Part of a small language model's weights: no biases in attention or MLP, shifted keys.
Each number is 128 + 32 x the weight over its row's rms, rounded and kept within 0 to 255. Layers, rows and columns count from 0. Numbers have three digits each. The size before them is the row's rms in percent of the matrix's.

# layer 4 attention value, 384x384, rms 0.101, rows 116-127, columns 192-287
099:086124134100116125164153191117099132105118117110144113126130136140138155122146104132124106160182142129206113116107105104159177095183104107114161171145118081163120107157143116188110105112115168145198111108150093096099159057115120167126135120125134124145137080142124094148147130084092145200
105:172120130122195128092153129128144094174134100164094135141149175098100119137109106137076145141082104087027092133109133173102127157176145042178119127120129154148092171065103115146206134125145128135137192198130162162151115111049125133142157116118162133054118147111189105194093109131126133089
108:131151141077139146119140097133132146065105116110137113120145112154130122019125195144102142139104116134200086117177104128152098151116167127147121068126105146132135144115075098138182100179132091117076138121114100141144099115126125114129204136125158114140072150119122162126160137090204083186
104:125161156174135128114101126153120089124123090188112116138125092128106110143107127120107130098123104095134144121092134147119080152109161100106128144178174123136139168059181156158110142147121083125157121182125127157063132148105121113099119035118117085059129110114194107102124132137109089079
096:127133079119113136080109119114075142094124213197075110183103174096121111159109091133169098155107157146081139119163146114122152104093109185139145141146128130105134110166152122066137151137078085094120110105201104141127134082155115028114096125137131152091184130149112084099139141078083111161
112:158136150132141189138165163120169136164151118110087104147124248133144132163108106158117161158119148117087120116079132129081101104124146046140129154176132110076092143106088122152193125097165164099096184116145138142071073140105148121132160134101139092091163138179184137180129147124150083123
095:157154100143209193160111099119127124098152109127167154157187071108130123089152134107102145104141028117108187128135096164149088106130128146126092102122165123140096127157145095132131151111116088057137166096088151129131131125146076205090200059133069144130163109147111136090101189143200118000
100:075153132141132168045095120089167169072125129102137117188107068179119117143100112118115163142088080144176119174161142062156103110199092131158113151099131117150098158179142088123168120153136144154120108093134111080101141146129136219105107131150090203139142133131162127125142100134160125089
106:092118128134083057121106094151085107069137162135147133099145134131152122193078140080165146124148150162142067132132144074099136125072146165161172111119116131139075108166126111136073087105127102139131152107092152162147053166103151112105075199166208184191154173116072096093115148120072180117
100:131098074127091103112089123096093071149127149073187145088173120125194113100168064149186123131106125177109114146126163108119121102098095169155144081123106199137131101080100111091083101145121092204182115094147188114164109126139129210125157168080072130172152110109160195173149142189127106194
104:172129150138146119103149116135127130199139078201113120124133131135121090149154083127151097108160175106076050141082187162081097057108139159122121150154141164146098170132145160135123113099175156085175085231091100159093139147049081068147136161115088109127137101172167128113133104126131115133
096:137101140148086136110182148094144159073129098142097080176182129122101089220099157111147089107137086091107114131124119096149128136128167113105153119112123087143105140174152129184103114171111150170090136132104112068128185108188177100134148058118158141159138148158080041167125100139158143118
# layer 4 attention output (transposed), 384x384, rms 0.0956, rows 116-127, columns 192-287
103:120125146109136115073069175187103094116100111128176109122029128113143153132096112101121160113164179138132164145113117105113185123194131086138157153125102190202114139147133140129121118137079105161192163117125141115091164129131091145126151137127099113142174128056120138117150116073093093119
105:147055180119146162172160113092122140112144149153103160202067138117072066102116162121092150067141094110092135113139126152173116085140151133145101105101178121177140191093115162109108128149126153155139107227121155152133114184166153117112157103080095135097064135140150100205100112102164086118
111:120126161101147163123141089160019149108093106106066180131136114151152125075157113095146094150109172136142065148102120125133163114131115149102137161143133131086143149077132109123128130107107175147063126119052101123073129112116100112130200090099115119108122171106110124150131144073113097205
109:087117183141105113154097167144156101147119079186126139107153104151104140142143175132117124117197095140098145089097092099122117139125179143115140137133097110159140124133081104139128169131085111105139150150177137196073189155157136136124136126151123084074114114137183163116167118088151109080
112:086114114136078135076141101108107122132123199127146093164089143144137102179108095189138111093138166143109123107151138098110102125095155131167148159134124127126123100156070084110167116147095090125144129164134144151127154161161114078122086115095091198143113101145157121112119136139149126137
095:145163163168134143115128141124136131154119095147110084135130148100089154165130149130096106155115110103113167154125118118099161156119108141129173172122163153157096064112130119112147051130187137120141148146066105096126185095130147170165199089072120136096079159163137157158116153128126106114
104:138123098097143146140151100111184161112083088106109126099147154140079138092196151086191129156116106110098214136062118151118065132147131127091140078162153153095129135069117115111151217139170136139151089097103103129091152134123137088116164127124146128083108110081078196151145121110183094105
109:104129117168132107113123148144161194127114176097112137088151137136139141112109084086169135057069191119151155143152157068134143080165115078092161125097140124128099113121155077125157126155120061127136101103155127134080117122145134177110163143136144221188095125155119108098049163118179102136
093:152100119075120107162093137128114148056091165145108107091152134137118084102090166112187146119119161081167083130192098122159094199152166135151128146144158173166117114105120146125105140123155126152189085099112154139170148161097118153190130102148134156136175123157094081132133108169110154126
110:101169129143109158120102094094158180101203134125168147146149161179120103097123126085159183167127127128131104186091123180093048083121139156123129146074157161138125162126121109100074144136091107115132059091129202143115039092146121135207149139099108054157134176106179145140153103210114118102
102:152095136136129075113198107115153068148132156169143191125143111131114189122155063133096088118153106083056175101167150140130165104124104122174110100136159125138120127104169140135135130152125148148168144192142126071154123165068082088170144127151079088098088163099098119154145197092161051149
114:161108151147088142155126158125107156054117138115099109150129095079115077175137153086095128140098053138124074089171070105087129132110139077110078134137118117156135130169149124116147208135103153078058099123041081107139148124168171145133113128074156149162093128127100104120135209132081107109
# layer 4 attention query, 384x384, rms 0.107, rows 128-188, columns 192-287
121:111131151144099096147155156148178135111076137075156188150116150105152110121105135116136133116165089153168142087169118144104132143096151125112135179104120112123119108111118144153115107132134157164092182169183166118117180135095146133071102083146089152139153162148129158114142224150133112048
086:152113105120129055125137127136057164038113112128144141166136129140146123138095110104111111149169136137107120199129108165098120112137155157134135167102155150139168169150148131131065097141147110113119159109114145189111152163098144126103112107117137088107131124144120128140127101151102133136
091:143195153051120170114080109105052116164170165148049123122147118127115134093162111120142168164136155130160150122147087126076187124149088120112121125149192143092178118117115182108114089127092192080118077123138096124133121163169106118118181120155130135164131070103113079171162166114146147154
075:078146098126140119109144086145070111053189085196097160094158179077111058102132141156112134123164112164119093088117136129099107114126136166115069065142121116153131111175104082145058150119133140107160114111098075147114144168176130095126132185163140120114143145120084129119097086142142130149
099:112117186185093130182174179161184128158051176126185138091117137110098147134128101050119102156096197132125180099091127106113099138132101096158194130156096104155086087097143138103168136147094149168059131105127172125145088113134131164131108102071137133129102169156165098118095183180147157080
089:136158123145148161136146117126158137119151120069084156121162161139133087191107131129167172139164082174151122115171120107080168128159138132090091211103163119141131086076154176182137085134119131115161150168172144116120196138101078125089179103172073156114189106126090142143142184096159130067
092:130170136134113158175097107090166123172137132152159097092059052179126137074124104108135033124097122095143136149136118112097151154127191112198136158110146123110123107132163121105180145141110121156110125152164147127136135032091158166151063130156134150135082141116186104124155175102174139179
091:219161127091150146142092090181130136168162103147139113175154127121120163109168169150171133097113127133123148093137133100148151078097105152106179125127106154044134131082147153147134131110073128105086173135118152121165149101150113117099162155133146115156129090068065146180138153101134088144
095:125169084161128124096088077111084120131220132111118106140175115143149113100113176169177184142153080086157069118156054167155203111132195165106088093117167102155142150150117177102103138092150090091183153136143059129152105133086099084092170102190117166117136037100174165128127184117129101128
086:126100107139065094157136191099109157142128137161161109154088081131107128108087159101124111106119149105162156171105141132112093091128033124145182092143125126116123103111122083107096159114131193127103127142123134133126044111111111092167178168131108146091121078104127149138114120188101090172
094:145162119120201186111134044116094099148188101091070099152162159110141091158095146206151202122150102166097119096099121134133150165142182159119060147104162108154149172191128142159127062090173110091158127136103089137107211110144125169084153134153146154107186129131074156139167141034128122087
075:128196110131059116131101127120116147126136127192153122156092105101141124106118125108144091081099091104111131139158122156121168110118143073192159121133147115129145128166161114087109138148124122164141095156124026115179021144094162136152158135138139133181075124112149120123135070144116109160
088:167060176101142044156197149161155128112101125118112099188141148116152110131116158139180139110106242122159103192113107077117163074145122164107183137159097148102081107178123116165152142155117127117097121077080176098081155094179090121115131119079133068131153140154075115174098146084051096141
097:110156158119158155112174068165135131154132116089099097139190179130125130139118123191173191147107151167120132145164067169201136141128218183087080121070147104137124167190114105143149100113151098098148138137124094132078160151116146147085123129075116097188173131090091127118137142122071166128
098:078149151055157161116188118112122119104148194102092092102186155116134124121116137152088172108129150138097168083144087142156097170103177194185075112068111130124130146170149114125128105118147096126136146102195128152141172105107115136081067116132145081130168153144118140103198121051100140119
080:092191202076109171130087132143138096112172118094115094106144122103148184120142099139130072071154080085120133091175139117156071177126152172109116128128149136069189094138167201133083162166158058172135068111185136123177149092126126115128135154140123154086132087128200122184125092095131115080
088:108093149092072133119113164103145072075103149092166154052107080124092192112156119089110125176130134099153130067098090148105080100073147083147156108171134127099161128075113157123091132185151101122143083170101169154216200152150168085153067120105152154105103104176200107144101111125147138117
103:205099064189131126178077124151113120155095104188197134155098123110073140135108118092131103145117130112163139129142165096076132099128099138092146156182085130152136101143130104155119177122100157155074136111090144107157092151152132144187117082094093195132149132127110074120094121133156079144
097:172155153181151167123105131113105092126142132156166147128119113125130135119114080096119130132094125136126135088135177140139134118140118198125152169191138154106240111151170173036159118096154131141125099112144114110168120112110134157167149124151080178132119119152090091118179090140221108126
089:133075097151167106160074142161151150197088144199146139182099193130179109135130123087109083082133151148134079095113145124103173120165113097142169129128131111129133068106094148136163091149116178144113098121072080135147115101166160197148186101140129166164155140077142145125142122132127095150
113:134111086168111164194096086141119173169114105203146154167129167135091115078128136114150065165091078145167099164151228103108091096151103098081150146123117102152088135129150131154111202070097114149058139113091135142116090130134109125149130083090099142138121062083103136131077180172166103164
122:087203118093123127065161119121190134111195177099095136121143125152158159132106128152206193134127119132094140145159096138149165112121136098098082088134198115145083150125070096119122047107148121058152133123151096129116137111114088160026145097155181098070133098134141168130169162085085139112
113:103122147102104110113155094113181130107091189065108105121096105106140146143128139136143151126169137151082117145128078162177152069106150117104132076142151066148091191107105091145088107149134173089194096097138124118100147132181146104095093162146166069144123089172158132099107127127074174074
097:202092179085201188113124065152142154174091114130122163063130074106097188174152080105108115126120157143141099141102163151111111068181109145072090146202091115130190131163167129159089117154127110142138129077057161106184203156150152151151152145106114143091163135142098066140162122148140164148
102:117093095181164147198166139168145091121164172102118095116045186166173128155142158162157147192122072147157147132094071194154189113122164115143144137121162095164151097065119121121155122116166097133054095102074108114060131135106162173108173127107098135140108112117095151144193114086127052088
111:172104153121125089134180138124141116129122119127135089123156151190064106108080120169115140090142177086082085088169131102077107126120163125075148138129155127187124180158093120102134091135149088130104099042074141139170037147169163140143127167170127098128148125105137159141163146118060111116
099:080105135099171120099125144076086122138120153143120151108150150154185103152089090094143127141154149122161139124164135156153151139167145133091203181087083106112067151155135147097107146141136089155127118191132131123137132176132168142155098128141112113250131100126101177067146104096085084116
101:127151129144163147151091112104084159146152099139106066125184083141100112128150149172124074120146123114127101084098095166138108158128063123140132146156122191044244156141166128089192108168120129183191087077094118172110123157154110115122131160146112159193141176139127065132139120147204202051
105:154137129101125141120123106188160139127110172194163111086147122209134091168102155144187145102159058096146123165136154133127175049120101096111139102168145111158142163079205107126118136104111085121131085108139131182114072124109124106133117084087181122167154031085153113117125173107141094107
105:105158095185116113094085145107106145131116098043145136149064177124152137122130162174166132135106193130139166078136102147133137199103131186151168190075082097124116080179074102106144088153103123120162138230124149111135141087127150141135136135148173170150101137061090162152167163100175130105
114:064169140118088121199120139136160103085123162135156130169082106175169135112132187197160131173125167105180228102082103145082140131135171125127101108131089044148127040084058183138143142130122095145133135118142182101105159111131108149096120181066140129098131142140134186158154147095129096128
098:166168138128159143140156087161185122077157133118134134079147132200132124120145158147136172199103196128152057190114150124099167070116132149069089129155109082180123136111097150128075107110170125085074155088063131125145124104132122127133129099128090119079087075145107147175056118142121163131
101:163086191150080154108090130106189114184091162096109124209103178142056158148090128118126115191143125142119140124101169142104114148151095147191101101098119101105138109189148131089128125095110078159087112060115103119124166208116216185172129175093137172141110119110146082085167149108103135142
092:156110116099158108142109110115124097136094046180094117162122091145122151102152216149098068096091143141140140091162138122104116175155090097160151119059119139114069195108097126132154129141121098152085131124090120161168085112171167086135118123156191144161177097068131126117147107104141068113
108:163094171116153176101158111124119137078133162140174108103155171098145092138174151126093131058132170171057084076055070108142147127097135117154134129099078118172145160099117174126116159132068146092118110105085116112127144141144151125152126113122062149123114167195135148113117113132135151139
104:117146063099126123127137128144100119098107133110166114094145092137191123182128177147133083111079078145116109132121132141134121135110161151137166149191188131155130119083155160117075110086165081122140159146140154153077086167133130142125142068094176152131097160166163150159116122120128085089
101:099182107091111076118128149097109140122125163110172129093134062135189134102091099133182098137121126148201163102249130111158083156088101117121169123138155156077146147091123116077151056137155164146107177115165124114134164058089107183062160180126144065165107117112108135160136087126141184113
099:147124045157159199146198073074162118148154092174119128103098149149124179176154153131128110156126115107125121114113150146148185112109132140118050156196121047099170127115152110152143109171121121144166067083142137084083157100164097115150160105123167140166077070215102106123107100149109118170
099:162170093167085160170092136170144138154124111111160096120152122179171128129169129123178176079078143116101176141125156130088121119104155159153167059134119137076128123158237093157129201165093123119087078099142178110139168110059144128121190140143135153137112114093104143151072157113154185168
113:127128146155148128112123108099144098130098171110149185121138103123082118150120067092063211104137168093105103101094138152091166072133145151144124109150075099187133115183136133129144132136166099139131133089127132087110115125164105118155128199119093164136215152173143113153151113083082158166
107:058121139111140117104108156144125138127142159129088132072147133080105159114117160102106157151105068112159127171134088085080142142083019132095175092146171120138167137105118116059143071124106153135107190114131103141130095157129183179110124113101114116085213152096132121092176078175132181100
106:177109097084157107109154097092089173056095142192165122124061119165182077135128100113166111090160066194077110162106151071138097111172147145125110131216122116168121148074151136174082131073132097127130161070110133118144199119138139173137117140111107120088121075164178089154155084117140160159
105:124115127130121065148146174104109149150143115098092130155110139147166137170103169131074099105106129143131135110197138127153094118151115133118208159140172159120193168133150127140143135173132085154135192121146102131142164057070158177098131125130137090137148075094168106158131154144146118111
102:147158149163128142098057113065177184190115157171113132180076116068034148159127167115132110107126177157086166115150123097124178150155080127175120071089115104129138102207126123158159121170108115144100059070123116151119132169062163122168150153159124162123151125160159112144169136103137109158
098:112167109131115128073076150133126124124129095160064115178115095182080136131119053130179091116174168123097166144148123104129103146139131135139056121085147121112214112114190147127112117124113113147189152155164113109130156130101124109157093159177154117087103089100121119176118155164190114124
095:125121110114124146125169092103193143083123176108159185099129171080118121107140157114151165202179103137100173180094104129115173139125128116090086156105076064146054091144131113176124110107121202100117164165087115086118162179116135140146144084115134146093148066151136145131118160122067165090
097:127097126148189152155147067152155116131151112105121137053120109216156134129188116127150153126134123173147042157137176123154184047152153185099091179186052079155131103100094097198089173090111102103174126111085159181110184098129085110156158142112109097129160107155139117183122119104129098161
098:069081127098120122154065105169123172152116098166152055155130118141146135089155152127203101086132136152133131122181174183084141161112107185137123104129166158081152117079141167132111126100097109183081137131117062144219112111119153165094140126151161145205135102097096082125119052132131104119
100:106137108160107133141147117156107152145162166082154078160160113173171085150136118139178091132088073142122140159080148143113180130107100178106041139120171157095165114082120137098104095111143140109112120130132117101112137172140133142121146134162143110103115115109168158104124111176121135098
105:104151096130148139125172163120103163127164173186115163153111120068030135097198104110102101130110120092096086140117154141094150090103129081113119112144173138127145122149128171166128144184167137128098115152101112101095101154113072075101121125134054077128128114167170076135071139165131085108
108:123084134199073161169048131083035109139153132124086121107155166166136105171040105142120205075153130146115131112176135104177161140193160149144118188099115148143147156140103118065157160130140142156133175124180103150128132153109155175091147122077127099162164039062129170131128120129153134154
113:150206132133125165123116098146125081129180108108145039140191107200174110172132157135192160139144107127137138116158145142192134193090135146173151115102147148065164107074132135076128131134147166133103134182131142093104145119138120109090180138088157161119093121088107145159163124187126157110
102:131080111076164144091168154063152078119067138147119153196091155143126151141175165121117126144122121142078132151161217103090131152134162170099126184056139164155081056161135098155090100111131131123084225107123112172125152158123137165121155131147138139119108089157097134151135118164166173150
099:101131148112157159151089201181091100200122136122165079119136194139103141113066131159069187108140175105129145119169156167063193160175104113111125094103097021167163184159120111141124140106138098143130108154114067154130128184139203154152126160152141100104125155146122166178126045125117080121
104:109179061091137118126131072179162167170124156152093119142157134164098124093124123146091141150102101115133116091129133139094121088196153074061170126135135082112088193152102183108127130147123160137194143130085106122151151085178116118116074108105137103096118137135090174113120103130125103139
114:102085136131157183111112079128136135098167082120130173122168102170127046105159116150103091077164124148182099138046134061158100102105108160061091164145111168129125147150123090139092159121094138121102145115147151101122160148157082151114093151165105125068144177155181149141142136128153089113
099:155115200138109074115083150142189104125163155091094093161168086153138124191098122115127139115159098051136121089115192137134107119078151127131190101092122152103134159113194165081156087082150073120101123104178142150210107131079159127161149168118156075136066131105117193068167121171100125081
103:141169163141091127179124162156178122094130122171132103130145111081172112176153168127148159123099097076140117118122146116122127098081118096131149153171119150164105195080158128127138134065127112151114131131188146098126078118057084126122133130084123077145148106174136096131108111107093110108
100:154106116107101086096191063144140163119104152051122100092081163155138140174140129110154157174095117106169190150118133070105107091105156161095110114106107140110095118086114166110120170130133085097137144060099148065110188119158071183112100130108133139113177121164149130125124142178114189125
106:152113109167120167184074144070139115109174103152040170100155125107141118094087113106151118122188107107080088083142147098156149089163121158109107104124109137162119181121111137155100093117164048134111171138129136089169117126129146140150128073178130115159119203109139145111189155132135087124
106:146059139136163134078075091102184100170087137154146171117115135138127089132197099129116139168165133142114111162080161108121181119142148131137129152154069082165125108130166145159136175118060185091159162173070112076127160155158138094174077124102096122144123128170086095107111148088083116159
# layer 4 attention key, 384x384, rms 0.106, rows 128-187, columns 192-287
095:100106130208119091143090142064119106116094112123204166093086130127139133092069167072091140131158156093180094181144146124094127123120122100116082134150137082141105114158148153146109158131130157188131166146119168126133075125093158160114068122167136122084096131103148151113155123197147057120
091:116106137071169025123121119189090189065162147106110116153111060106147096126095102129090111156178162146099099164135069179160133144075135148151139147091109137114128123157112128144152128112153112059148118135153104143115149159108126100102173135137156140088198104140146086110117092155127160085
106:091168136044120196089130054124073109149154146174037098101165123137131118125162146158168165156146124136087156178121099120097140109190099121088077125195126146091101157116156114079133112100066139092148076119090113134163139123153096114109128084161147090180106102129109113115152136120177117155
079:180135119149093106089101183106096082085141096157153112138161159044094138115105116170094124145096121143151111138113077100110103181129111206173133119091123184141147151076168112110056197134161156081167123141138078105123082169118116164107116127171099153146164165065069196128127151152130105119
099:077114122180126134145117140135168151137086180141172166077090135125151156079141171069150114139130116163162145129131198116136118094133126092084161129163086088124131111105155160083121141157104122197079127129104179146111120117123151152158065102109147105117126124137170116085091111150119094130
073:106117142056107085107169078139092130114148127124098060108165101167102116202120140155177169158129124127124162150147116136082117136186137092134099200125141094135095135085146173172133115127158105103174121112076120122161121132050100140092193096164058086138171106141053122175154138136158132170
095:088147100160136181156104069155112169145128156137139092080130095155091083065170129089181095127118132103086160103150170144099164096138171126129093085194069097118099110120112085145152090159113167210062147131129158131070131072139134109151106167119092091168071119144201131109128145105135132117
093:196124106088133152112127098187106123189154126157071098149115113148105165100140155180159152114204166117114181119147096111131141118147111148129150100098112154049125148117164167161151081090116122110118119151082077144140143151193135079126177176146122112174083086108096134067151126123139126126
080:117132110203122150077133106071073116121146080190144117126146162088130112184112116208128183165150178158137112135138102149116120125149171160141124063092153109151121118163088129124113142116202142053167151081175110143150120150118091118100151130184077210120163116077108094122140153124110205106
085:162107114213133203178101120090164124135080127092161156136102126128145128115119149078119111093066109123147134117078152150096135065118042141113104116177052164106158142083099144097111164100106165150050171113104151115123099095145133134193177129096160153154168113155156105120097131107075074141
095:168187136077132094106167111118102066117195117107133121140172158121125129170119103200140152139101135162119101152085063139156145207129120156159093103130190118110142185152116083147169110081188133086124102103143082119104110089123137152102172129158119146144164148104076151117142152071152159122
073:137151141214107116149116147072134140105079101166189176127144137131106132126109096124100129142107155167109097168163129131142121085159156085192119122125091161152121133148137068133169208121132128168126141092125136119162087136152138146121058108115108171117106123130201137147086084148148137105
073:105140110066091073146167093148130103142126147138135043162116107114147163133144158105167152104102149136144077117117132115184163135122078153160150156185080117131169153202138168157135076123094085141098108135115115099132163145143108096138209134102173093153157149167077125186117158068139076182
099:114105132104088171117166093113142171133218130162109068116169096124121119163067146177193150174088151137124120143164107167176141158094148124133088108113154103148109106124085103129140103153178170096127126094140093130095090104095150175117152153118103146158093101087099118148109119131116168114
094:106127119110174186086168130101089105152168210147097090121152101119135134143072105175101122105122172142145161078191099167165125187099196187196107089110124087146104122139086094147152128168169096118129097099152083131118074112105128144133119117122177148117102129079134184127175101130156151128
071:114099186136120161072110126200124111126097102073147113143106116136098209131106060115137052066067068095132111133134120102091163123126084074134069092152138055089158141132132119120109139167107118148082122112087137171182100146170119114154158138099108175077130140104170132163065116218075129107
090:155095151166117096129122171135145110126056091110187136091093170145165148069155115050100098154078095086167157096074175130074091112125083080107167089221109091129123060058131153135124164179153108172102139116070175178165126151145135140203112099133156115104128091133157121169092115143107157116
085:103097075128132085129096112168142150165068070161163121134114182142125105092165145106157132150149074097104108134126178120125144066152124086090164163155076148142149142155168146131105078077076154161104098176095124084148165143148145093185119104115106094187163105180109093107079162127132094163
106:132121143138173095132145077133117126127044153136167173116129155104100117092140116150108125153124186154109087180067118133085142048171139162124167138189095136138184169213217125151164122120120160059187119095095175069145178097157087064159157124139111117107162120156124091130110136096184133137
085:069139104146155135109142111152108138141067100148103181174130130147138085132153183138118126090183110194137087155088153134128143109110144153154179137115171133128157101121081115107095119146085127150118097176127081085161189160147135120080125094102147103097156146142136097146131126123185114190
088:059123083085103146161125129187136156134169115213115140131127151120109096114173162122151155198145104128108095174142102096116137097178113074098163149130122098163074149119140130184150118039120113120086138110120110107079156080073117134121108127134090125151140085140073130121164207135129151160
121:090175152059130144103150123071156112095218202163077088147130107085143135162109123211184177141139106123107148090191050136185102148105176150138089087099193132126106178134062122095144138111178078063139111140190098159133164079139105160013125136135143135119138139127101147094206128099110180082
100:112136166189112164170089125103127122143152150132147112103095147120105120075146156052133143117088135126105132128150154159088155152097118086110110057149109073142105107111116081097109159141139147128114131066123150160089096117137115123103114153177162162128100110099156112140088068143094145117
128:178073153123183141071131084150141111156086092140169145125119127141142132109177125092112074165094097181128084163091169095138132084152104173112085139185079121109175148103169106172110140093065143134152148104060162088211164176158139137171148124127107101099131123109109059121071159149141136092
108:107134045165171183157154131133126181104168144087110139075116142087127128113150142106168150169087104091120202031084078141135128079081118107146075080124182080151137092103092134103165095110133145094140128143085126118087121125150124161054222117114136123226097136169134138151122112149147181141
109:120104133110093131104161158142092149163147127087131119137174083173113121171066144145091137117082136099159149084151109106107112113119119147132141107150150113101144154126149160131127155201077106191134064153113097122162053133150206115158105180139160128145110086103110155168111118145148132165
109:103190128111188154088124157131114137108105134109127147130158143138160071212157124115135149155137125121147147082113149153097210117132168098086130170146150149148060140146114153170142130121120076123174026174136097103155160151108138071112098101139063139153112138173156112112094123118122119107
101:072131115117112090074134123148099157106110133136108108168173141152107076155130085087131145065193146082165106134097077087057099131134069214150177205134102166104174125169152103092129088163155094134080145150094147153131057167142103135077117108156161125153142135135152161172154169132227150093
109:108161153167133184096104139175176094087152188185151128137185158166115146129193105115137134123109110089133127141107153124118150092061119085151064122162088092196053200064135063126126141076141046104123092127125141165151117134131071134156111091148125141126092089131096148118091188125119165094
104:135139116141132127139095191083126171141112138088143151099129186091095121151045147156141127124156129151106139081159082132109147175118141151105161113115128189136097034134096145174097111171128101123142118144093155108035159104104124160095143095119115134145155101097120155142117116120149139104
107:094175092127121131192154165112122161093105128151123170167119105091158114174074177107170105183121182129177146062082076185111146140108130142115092120139124093135117037112100164109180105095100102099099177124125182121079115120115112160142127168098112166157159104195081137151140109131130186114
114:166121150110143128152107094077120140141156116176146108139110156122111187100153053194148166193142167137064073168143157145181130132119117126117123117202123129175112190139110157132131185099149156131140146092091100105179120166151133141140153152092078137090140142118091115095077094100130135141
105:114150099118145125116115126076170140197141103045117153179163149144103138135089141131119126128135164104128177127120090114150057172173183113141135088137157157138195099150144100124088087154122115182105085166147117079151210155093164200145116176122141148179143119119168123128140138223092121123
112:083114116107126124145135146099155132129114060173106117087135136202149100183080161114059162085134137104189124060168096111126084182099100093137167101125149091134143125123126181083144108129138115176081119156145139133147129152142161090123061148171149090140140115163146121054158114139161166119
109:200073116119110165111145118195103130158100134133173120144125135098096153169150171109143127097131159121126109161094108133079173107110112124125150156152129104184098090133137125134109096157099167089108139115105051082165085139141165151117090061094150119056085141114173164120112124147124093117
104:130151167173124113148092104124105108091132164125172066098146101121159147102137156168096096156086127153147055181116118230130101093123126140133147098125099095118128134078132143128150169103110080136166205113089174167083109157132142130148172122082183190098116082137159103180057137120146058114
090:117114157141147093112071156035091107159157160118186122068100118164113104105104117080110120138166161157146145090194178110100078179091158113146126054135130099137134086145125121177164163206127114165149153112130129142150162110113075124129139141165143152131090099089115072186109064153138150145
094:124075076139146182104200048097137144085124122174107121181140158193127119112145114151164142148133119107143086138121113122156150081095132127121123184148052108075133169169153161088135148110115104133111150104151172041114126122147167097117161153103129115140143082153089183152112154098136093140
103:114126077203109124151107153096208080172130130153131129146133073135175134124151098105134136059112146121107144097097165184097151101125152079116135133146087173148131113087150176150100187146132123138097085130124137153133142082147095151096156118128151175127139102112125125159116123136188170131
092:134111150087140151096184083141112131127054189046058181171185117125184105177131094157163125154144121131131132103067135115114169129154145146118140160134192167162125155146126108166136112109163087129136069098160109076148104094167121056123125092085104120129130153166120102143124146104111106174
107:102144130158161103115083163094109176082106114091113133107127156091105140096125102132120138114142123108122148112113066096137116110047077148123194110110117140114147160069118137071122069131059160156156096182135123144129143140128154137114147183150118122159209085116062073063197120173055210123
101:160158120126106095100113137115106108114118111203190099216077141139126108113170130149124084125169096178111048125149144127143123157164104113149099133173139071120134167139150094164123147065087121136154126116121097117197173187137173103174128124125131126028117103137146108205143121125121147116
101:115109124129132085165150175148133093151103127097130168085064109108148117141084159113111108126137089144135097134159163129119103088138117178130120098159142095080220144144171151105116164162147113121138162145133129140067149107125119153128125155134128148106187068150066131121137167138159132042
101:124174161139171114114156121128205177187111082073088119173187122088091096173106124105122148090108144137137151091166071105126158133190203158140115099152158167139151074106130094104087130098127114131098044153171133141152128144124130143162147094118093139125134135109153123086144196148167084128
101:143141143063085113065124174108147179072114125173075098144071087138091132100127131145135112091156153091100179106097165121104108112150142126154128162152062138110175153120203138128158104121129090142105150197106122131061080164132125094135112144167115071170154111130107179064152140114118142111
113:179120123112147171134124086102163133100131153132142123080135223066090145135112076124114121193138107104065121110095105172158177124139144149084104141139126120159089101120108135177115143139129152086158110121101134129180138145112122130115176131120068115131162107102143128142110128126078129132
098:115120149076143162128174109165136135105151106108140138153163179149127165103221103137171136161164089188116080141170182079142154120106124144106100133150149144099090156101083099160138130046083137127188121092091111114129140153105106103123164128080076100097123138141119146125108158066123133149
116:072145104148088165144122119116102189104164081156133091120137093142146113097178156119196100100087166105124181064122131177094126164103127108153099092086203097092100128084100145112098100142061140196126100167120097141150135077148144116081126123136184084187115149104131127120160079133167139086
099:107163159161100128179077133118174148111129142111147098156157102139102100115155141128136066106095142120120149152118128130128112143059121103086066125096162133068129120128130185070110083134110128128100166146092107131104110164108128187077146176130170109151152168102181166175071077119121134092
101:129124070089127082175187113132094076150177165156112113181116137138143119054162084135149105173116176044106120147128155140134089111139148101180152184118117103107174139107136164089156125116174133111120169122127104074143075122132096172110123151094097091186126099131177121110108161152164087095
111:126120094152113178103134146107074131141109139069087144077180166137135120182143143134131122078132124145153076128177173081093123140211071167166062137142149166116136135090154105136147142166121152121172136090150127111094152129123131123114105079146102136147140106108119124141137090113134190148
089:204118123177153131178092148121150105199178128102185099100156155157114145135141122096112141144057137117157176122130139128074128130105099127134138122141102098150091060117178130102096134159169143114129140128087164110132110129150112145105156128154124136099092126114156093171108119137138131185
107:102143186099143146121098172071151160094112119121159119140068152122031108148161191146059188142144131102098141117173178137095183131111161133089087157106123108153157090122105105138157121158128167137144202153138084149095150160134155130123119148144100166105165079143080123133141129128147156106
103:122137081146183192133150191151102094096137132107139149137145118119110112174095149094098130097098154083134140126114115111074230140118140110140123059105172045152084185155122089154101074086081126147116100137148078123148154120127173143100095122112156115142122134166142159174102098117138101126
107:117141161071121084164080100146131152149146166169170074207158189168152116094109131130146166090096065099132105196098122113137158111165162085112151131117075138155101163131133148089146176129135095165149114136082123133133108121129145146126073133124125098104113167121088189088147136108110073143
112:151121137093161154132133105130114130121139145102143168158150152162131168094082096134109121109106102145177142143065134076109162054156083126125125201134083159108095136137084100205094130109131131119183145133112111112148104157105172114123066108184130086066144165125188194121154135087142099082
096:131160116128137102169090165124181090102143123057125153144170079131136113176076159119116123117116187087196148121088145118098093089124146186144177063120149148088124138153187146144112120109144146126138111121141110147169112157139119120186106175125194146170127090140119167116122128169156145101
105:111105158159068142141123137094145138113133179119133104157165119112154148187163112110109114159098127065155121143068138141125093114115079162147178143134128114193129201105114131106131178093148090136138136079187173103145126169121060082141201127102135139113153126193138126121126102129143109112
112:137118115091137125140194058115100168078109136074152107126093113108146173132113067101139169165119110100116184090128121132167162155119112139132087109156096141117159071094134170140182124165122084095109163096089129081135115107144150167160163102141095182142195121117083129122126241135144190106
114:107089177134074154133136154113121092120144138115084156160194103110137131174075116140079158167156128105074065134139127089145133172171071125111178129126115181091128216124167100201106127083140098138185129141125136088163132143094165078208116098152116125133140188114168139074132175100199115101